Weights of a small transformer language model.
Size: 13 layers, 4 heads of 32, vocabulary 3042, 5.25M parameters.
Architecture: normalized queries and keys, some layers without attention.
Training: a variant of Adam for these matrices, 170M tokens, 10453 steps.
Each number is 128 + 24 x the weight over its row's rms, rounded and kept within 0 to 255. Layers, rows and columns count from 0. The size above them is the row's rms in percent of the matrix's.

# layer 2 MLP down, 192x384, rms 0.0898, rows 0-32, columns 288-383
size [100  91  98  91  97 100  98 100  91  98 112 104  95  80  94  94 100 110  91  95  97  91 102  96  99  87  97  93  98 101 102  98  99]
[[118  90 126 148 149 118 136 115 109 121 148 136 121 153 130 123 103 102 140  86 100 107 126 147 130 118 115  99  97  86 144  46 160 113 124 125 155 157 177  94 149 131 135 108 112 132 107 129 121 113 111 122 134 178 121 103 172 125 125  75  90 111 103 163  92  92 121 124 145 109 118 132 157 127 112 116 144 132 125 107  97  97 142 141 125 100 113 108 101 119 109 141 135 131 156 174]
 [ 98 148 110  87 162  93 138 128 144 102 129  98 151 108 125 141 152 126 112 128 155 140 176 142 153 106 105 110 121 125 148 130 112 104 171 129 127  98 148  86 137 101 128 115 141 125 102 143 131 124 132 138 139 127 126 118 136 142 124 114 123  80  76 121 190 135 130 131 126 138  82  86 130 142  90 156 102 120 118 118 130 164  65 124 172 135 148 115 174  68 113 108 120 121 130  97]
 [115 140 114 121  94 120 136 160  93 115 118 143  94 124 104 158 180 143 141 111 158 120 110 157 154  89 102 128 151 156 175  96 119 106 112 109 136 122  95 193 161 149 134 131 133 108 146 139 135 129 118 174 166 139 128 129  92 130 162 168 118 103 113 129 146 102 154 116 120  98 106 142 155 119 134 118 121 147 149 148 109 117 155 149 135 130 123  98 177 117 115 147 156 135 134 105]
 [158 123  93 133 107 128 178 174 134 101 109 124 105 186 124 110 141  91 131 154 164 133 116 139 115  98 143  91  59 107 126 107 103  95  93 124 135 117  87 127 136 125 121  71 131 134 153 162 113 133 154 146 153 148 117 153 141 101 130 112 134 102 107 112 150 144 114 126 131 129 112 153 109 115 105 112 132 143 137  97  96 119 126 158  74 166 151  93  93 116 125 103 120 129 132 119]
 [115 104 105 145 128 128 139 170 101 157 138 124  96 165 124 139 114 123 119 146 131 124 139  79 134 133 148 131 123  84 161 155 123 143  90 110  78  82 132 139 101 157 104 106 141 158 150 123 163 105 131 167 136 134 146 131 153 119 155 147  92  87 139 161 142 120 125 179 147 147 111 125 142 119 164 153 157 188 137 133 148  69 110 148  61 110 132 120 129 147 162 118 131 124 120  96]
 [139 133 114 135 163 180 139  93 115 142 134 160  87 129 118 178 140 151 124 123 106 126 116 150 146 108 134 132 145 132 142 149 152 148 100 157 103 128 137 143 145 147 109 142 147  85 117 119 116 150 147 129 104 146 135 144  70  92 131 111 166 155 112  85 134 168 156 120  94 106 120 124  76 141 157 164 159 136 138 165  90 139 135 101 162 143 178 110 181 114 157 132 122  88 108 138]
 [130 156 102 124 150 148 170  78 117 126 166 104 163 148 136  92 126 102 157 121 121  97  80 131 201 141 144 135 139 164 124 102 117  93 136 145 119 107 131 114 116 180 125 178 113 109 111 139 118 137 175 100 129 102  81 114 121 135 148 127 141 145 169 119 130 116 126 137 147 100 105 112 143 135 179 124 117 128 157  47 113 169 118 155 159 115  70 128 169 142 101 150  77 131 123  84]
 [108 137 100 136 127 131 168 111 147 154 141 117 126 149 192 139 123 164 134 145  96 122 107 141 117 140 146 122  89 135  80  97 151 113 146 117 109 128  78 134 148 122 138 180 157 128 127 164  99 104  98 167 125  92 130 136  90 156 106 137 154 116 110 131 126 116 156 113 161 123  95 165 152 123 131 107 144 115 110 138 118 141 116 154 169 141 112 149 126 120 108 114 145  99 125  86]
 [164 127 166 147 147  98 127 134 141 164  96 157 127 143 135 100 143  76  67 137 112 144 120 122 162 105 140 101 132 130 121 104 131 155 146 135 118 131 127 163  90  96 142 109 130  98 126 120 154 146 190 121 169 114 139  86 131 124 134 113  91 107 158 125 112 138 106  93 109 146 174 156 114 121 105 136 158  88 131 146  97 100 129 159 139 171 123 103 109 153 147 144 103  98 130 136]
 [115 134 144 144 125 104 101  99 116 143 116 134 131 122 158 148 152  70 117  75 129 117 130 137 150 161 115 145  94 163 161  91 130 162 146 129 110 152 104 139 113 124 134 164 117  99 129  94 137 173 165 166 146 135 162 132 124 168 105 138 120 128 135 102 139 116 179  91 126 170 161 101 144  85 124 136 164  80  62 133 114 113 134 132 115 115 130 131  64 149 110 105 126 114 107 136]
 [117 127 118 152 120 140 130 135 137 119 156 121 121 126 119 101 152 140  97 158 134 119 124 129 162 141 164 138 143 164 119 108 164 124 126 130  93 120  92 146 121 102 109 182 128 151 113 139 161 121 156 110 111 150 128 117 112 128 141 134 149 116 146 137 125 110 147 114 112 132 103 139 115 126 108 133 124 156 136 183 143 132 149 115 150 145 144  87 127 154 101 121 108 143 155 165]
 [115 114 110  99 111  97 161  81 161 113 133  81 123 137 112 154 143 121 103 121 111 146 144 109 130  99 111 135 132 183 134 115 124 135 113 130  95 132  98 159 116 169 130 144 102 109 115 106  73 169 139 126 146  85 171  91 155 125 131 138 133 139 150 123 146 101 114  59 124  86  91  89 151 110 149 170 165  97 116 130  96  92 145 165 108 191 121 155 117 147 166 127 119 113 120 134]
 [127 153 162 121 169 164 127 130 153  79 107 134 127 100 129 125 112 149 123 123  88 160 181 127 145 149 134 153  60 139 122  99  86  95 120 117 143 124 123 137 147 114 134 140 151  84 109 119 138 103 147  96 129 135 125 105 142 145  93  78 167 132 125 110 145 105 103 158 134  89 120 104 121 173 151 121 149  81 117 115 123 100 153 121 107 127 128 109 139 122 116 129 105 127 119 138]
 [120 141 129 130 130 157  78 118 121 113 164 157 134 139  89  93 108  97 152 146 172 118 172 135 132  95 114 160 109 132 116 114 143  90 123 108 139 124 123 169  95 132 127 136 103 121 102 166 152 134 138 157 180  98 106 119 133  93 134  98 121 124 161 121 172  96 148 147  97 128 107 140 115 168 188 104 113 165 147 157 103 149 101 129 124 157 115 125 103 104 102 133 144 147 159 168]
 [140  90 115  92  71 142 155 118 115 107 113 119 103 145 179 159 146 142 133 123  89  67  87  96 128 137 110 100 167  72 147 104 128 121 129 130 119 125 122 104 132 132 158 164 162 120 141 145 139  99 135 123 156 127  86 115 120 113 134 131 123 159  78 122 145 108 105 130 152  85 125 116 123 107 146 137 120  99 125 124 160  61 118 169 107 139  91 131 111 127  97 151 151 132 110 122]
 [112 139 171 119 129 139 172 117 181 157 156 108 127 179 165 126 159 175  91 117 164 104 115 146 136 151 202 174 146 105 134 126  73 133 142 139 151 140 157 114 117  83 130 131 137 112 121 141 140 156 117 126  91  86 120 117 127 154 158 113 136 120  96 110 147 117 134  72  97 142 132 123 129 151 107 137 122 155 123  79 113 111 163 109 122 134 157  84 121 159 120 153  79 132 152 135]
 [131 145 186 117 173 147 148 152 140 180 131 116 122 117 118 166 122  79 127 140 143 147 111 160  97 117 131 124 103 157  79  85 117 183 109 102 112 154 126 120  85  94 139 124 139 133  99 121 129 139 125 121 136 176 115 144 152 141 130 107 113 135 134 113 112 125 113 112 104 133 113 173  82  80 110 170 143  91 155 111 121 118 141 100 167 107 101 167 164 123 103 125 132 146 145  75]
 [153 115 167 147  98 133 141 116  95 147 128 163  74 156 115 117 137  83  92 125 134 122 120  91 149  91 137  96 143 140 144 134 173  91 109 124 164 112 159 113 109 113 175 117 125 166 126 159  76 135 152 118 129 137 144 155 164  84 173 173  91 147 151 170 165 130 102  96 122 178 113 108 111 161 130  96 109 167 146 137 133 125 133 135  81 100 128 137 109 119  98 156 121 140 156 103]
 [107 159 126  97 115 143 157 154 157  75  97 104 115 110  76 134 116 118 140 114 156  98 150 155 129 110 150 107 119 130 127 176 107 159  94  70 137 133 142 130 102 170 132 109 100 155 128 116 127 156 119 128 138 184 100 135 134 127 151  63 119 152 170 130 176 137 123 147 196  95 105 160 134 120 130 114 136 106 126  96 151 153 187  98 132 101 104 111 110 112  94 173 136 140 129 131]
 [123 133 164 129 154 120 155 196 101 108 135 138 103 126 141  96 127 147 144 107 147 131 110 116 121 129 137 159 171 121 165 100  93  94 148 155 113 148 124 159 146 129 140 167 150 118  83  98 104  85 143 150 120 139 118 121  98 130 152  92 130 112 122 151 117 132 114 147 122 106 153  81 166 138 140 114 174 146 100 158 121 141 122  82 151 157 166 170 152 143 144 125 169 110 128 134]
 [ 97 108 176 139 114  97 139 123 126 176 136  73 132 150 115 109 146 117 134 147 110 122 122  98 136 119 113 127 150 106 150 141 148  86 129 133 143 138 106 144 136 128 167 149 138 100 165 140 106  80 157  67 173 103 137 138  97 150 133 122 123 127 116 155 142 149  86 111 123 168 128  99 123 129  86  90 172 176 134  96 127 109 103 148 132 150 139 154 156  90 109 162  88 103 107  89]
 [110 120 166 141 134 124 128 113 155 154 137 119 143 124 151 106 109 155 125 132 129 106 120 123 137  96 138  92  90 118 146 150 175 114 117 151 146  78  89 137 126 104 156 168 192 118 142 149 149 124 125 114 137  92 109  51 143  91 122 129 134 114 168 119 122 171 130 142 133 143 140 108 117  94 104  68  95 142 120 124 139 130  93 142 120 150 135  86 176 126  82 106 111 144 154 142]
 [131 163 121 123 110 134  91 149 152 112  70 113 151 111 138 125 147 112 108 131 186 122 112 177 164  94 143 123 121 105 109 137 112 117 148 135 120 118  92 155  96 128 117 130 145 132  86 114 160 135 104 134 137 129 130  96 101  62 139  95 136 129 128 148 131 155 148 108 111 157 167 134 110 141  91 115 124 123 112 129 134 155 140 131 128 127 141  97 130 159 105 164 135 109 132 157]
 [146 132 109 137 103  83 139 140 150 157  98 115 161 117 160  72 113 116 125  73  86 125 117 113 115 119  98 104 151 143 143 147 160 100 105 132 125 127 105 142  76 143 107 147  89 157 125 164 121 104 162 102 102 133 107  66 145 133 136 130 103 151 117 105 126 133 122 114 127 134 115 110 167 145 134 118 123 112 176  84 132 140 135 120  79 107 184 111 136 108  96 182 119 148 145 121]
 [ 91  71 147 131 108 138 156 148 147 112 129 145  98 150 143 146 160 115 114 112 116 179  95 137 140 181  98 111 128 124 119 123 113 146 113 123 131  98 152 144 157 127 144 135 112 160 100 153  80 137  57 165 153 141 115 122 160 139 109 173 109 118 177 137 113 115 150 145 146 131 148 150 123 110 144 125 139 132 158 111 151 142 120 131 135 127 129  69 105 125 161 122 166 134  97 118]
 [135  64 190 131 114 120 150 153 101 155 147 110 145 146 171  89  93 124 138 139 152  97 156 102  95 147 121 138 131  67 124 189 132 103 111 115  74 162 110 161 184  95 128 135 114 167 137 112 142  91 134 152 124 109 137 118 135 147 152 121 128 147 120 139 136 152 152 146 103 146 129 156 114 118 165  87 131 140 152 140 158 133 131 141 143 108 155 155  76 179  77  97 132 100 145 120]
 [111  88 122 133 129 134 117 141 168 128 129 130 125 165 127 160 154 153 124 124  78 131 153 116 142 158 152 171 125 146 132 103 176 153 100 137 153 179 166 160  75 130 111 180 143 155 109 114 123 128 110 169 124 180 139 126 191 130 158  99 123 126 131  92 121 123 141 115 148 145 141 119 139  75 154 130 168 102  92 109 132 140 136 104  60  70 114 101  86 130  99 113 157 121 149 135]
 [ 97 145 129 193 122 118  81 123 145  80 112 131 132 160 114 163 100 163 139 120 131 111 142 154 158 172 151  92 134 144 111  93 140 108 125  96 122 131 140 107 109  81 136 104 104 112 136 110 100 127  98 102 148 156 146 163 158  91 136 165 131 123 176 114 113 176 159  95  99 136 144  75 142 130 120 142 120 161  93 131 129 132 145 140 130 139 126 102 110 144 142 154  84 147 151 114]
 [125 104 165 137  74 155 157 143 107  90  97 143 169 126  91 142 145 138 105 111  65 138 118 120 160 153 126 181 142 151 139 131 121 125 132 107 131 132  99 139 152 148 142 127 112 112 114 143 183 136 120 110 119 116 135 196 104 140 117 113 178 131 156 154  98 116 114  67 145  87 180 154 117 117 173 133 137 130 146 133 157 107 161 144 153 112 140 130 119 134 162 113 104 133 132 149]
 [106 111 143 146 121 157 121 138 159 149 139 160 109 145 125 172 160 140 138 118 115 142 164  91 111 161  91  80  98 102  92 143 120  77 133  98 160 147 107  80 143 124 161 114 110 142 148 132 165 101 151 169 179 115 135 100 130  89 156  94 142 127 127  76 166 126 147 114 111 114 171 121 131 158 166 130 117 139 162 114 125 150 170 129 106 150 152 107 147  98  80 103 116 119 151 122]
 [135 146 132 118 108 101 133 156 114 151 109 154 175 124 147 130 201 107 158 146 146 143 118  90 101 139 146 129 125 130 159 144 126 139  84 161 161 122 137 169 162 138 132 141  89 140 111 160 122 119 100 142 109 133 153  98 107 159  68 133 111 115 141 163 159 133 132 140  95  82 143 118 156 134  92 145 112  99 111 149 117 178 146 143 139 122 111  99 112  67 116 146 143 151 113 153]
 [162 110  84 116  95 165 138 148 131 153 106 111 121 129 165 130  94 161 123 115  97 119 130 116 136 126 131 127 141 149 176 134 147 145 135 175 144 151 126  94  86 108 136 137 133 143 106 138 155 143 174  83 122 132 161 105 126 170 134 109 155 120 114 140 165 118 109 113 101 111  73  97 169  87 103 154 124 123 125 128 105 105 154 120 136 107 130 127 143 134 119 141 143 172 122 163]
 [115 134 118 113 138 121 141 105  86 129 143  75  80 124 142 117 130 148 117 138  87 117 118 119 137 143 132 112 184 167 108 126 117 139 124 130 142 143 141 114  95 129 103 159 115 137  75  91 130 108 132 159 143 139 111 187 147 106 138 122 138 137 142  84  84 119 121 100 138 131 108 115  84 164 172 147 161 120 124  94 142 151 142 160 131 112 116 109 140 133  81 117 140 148 112 127]]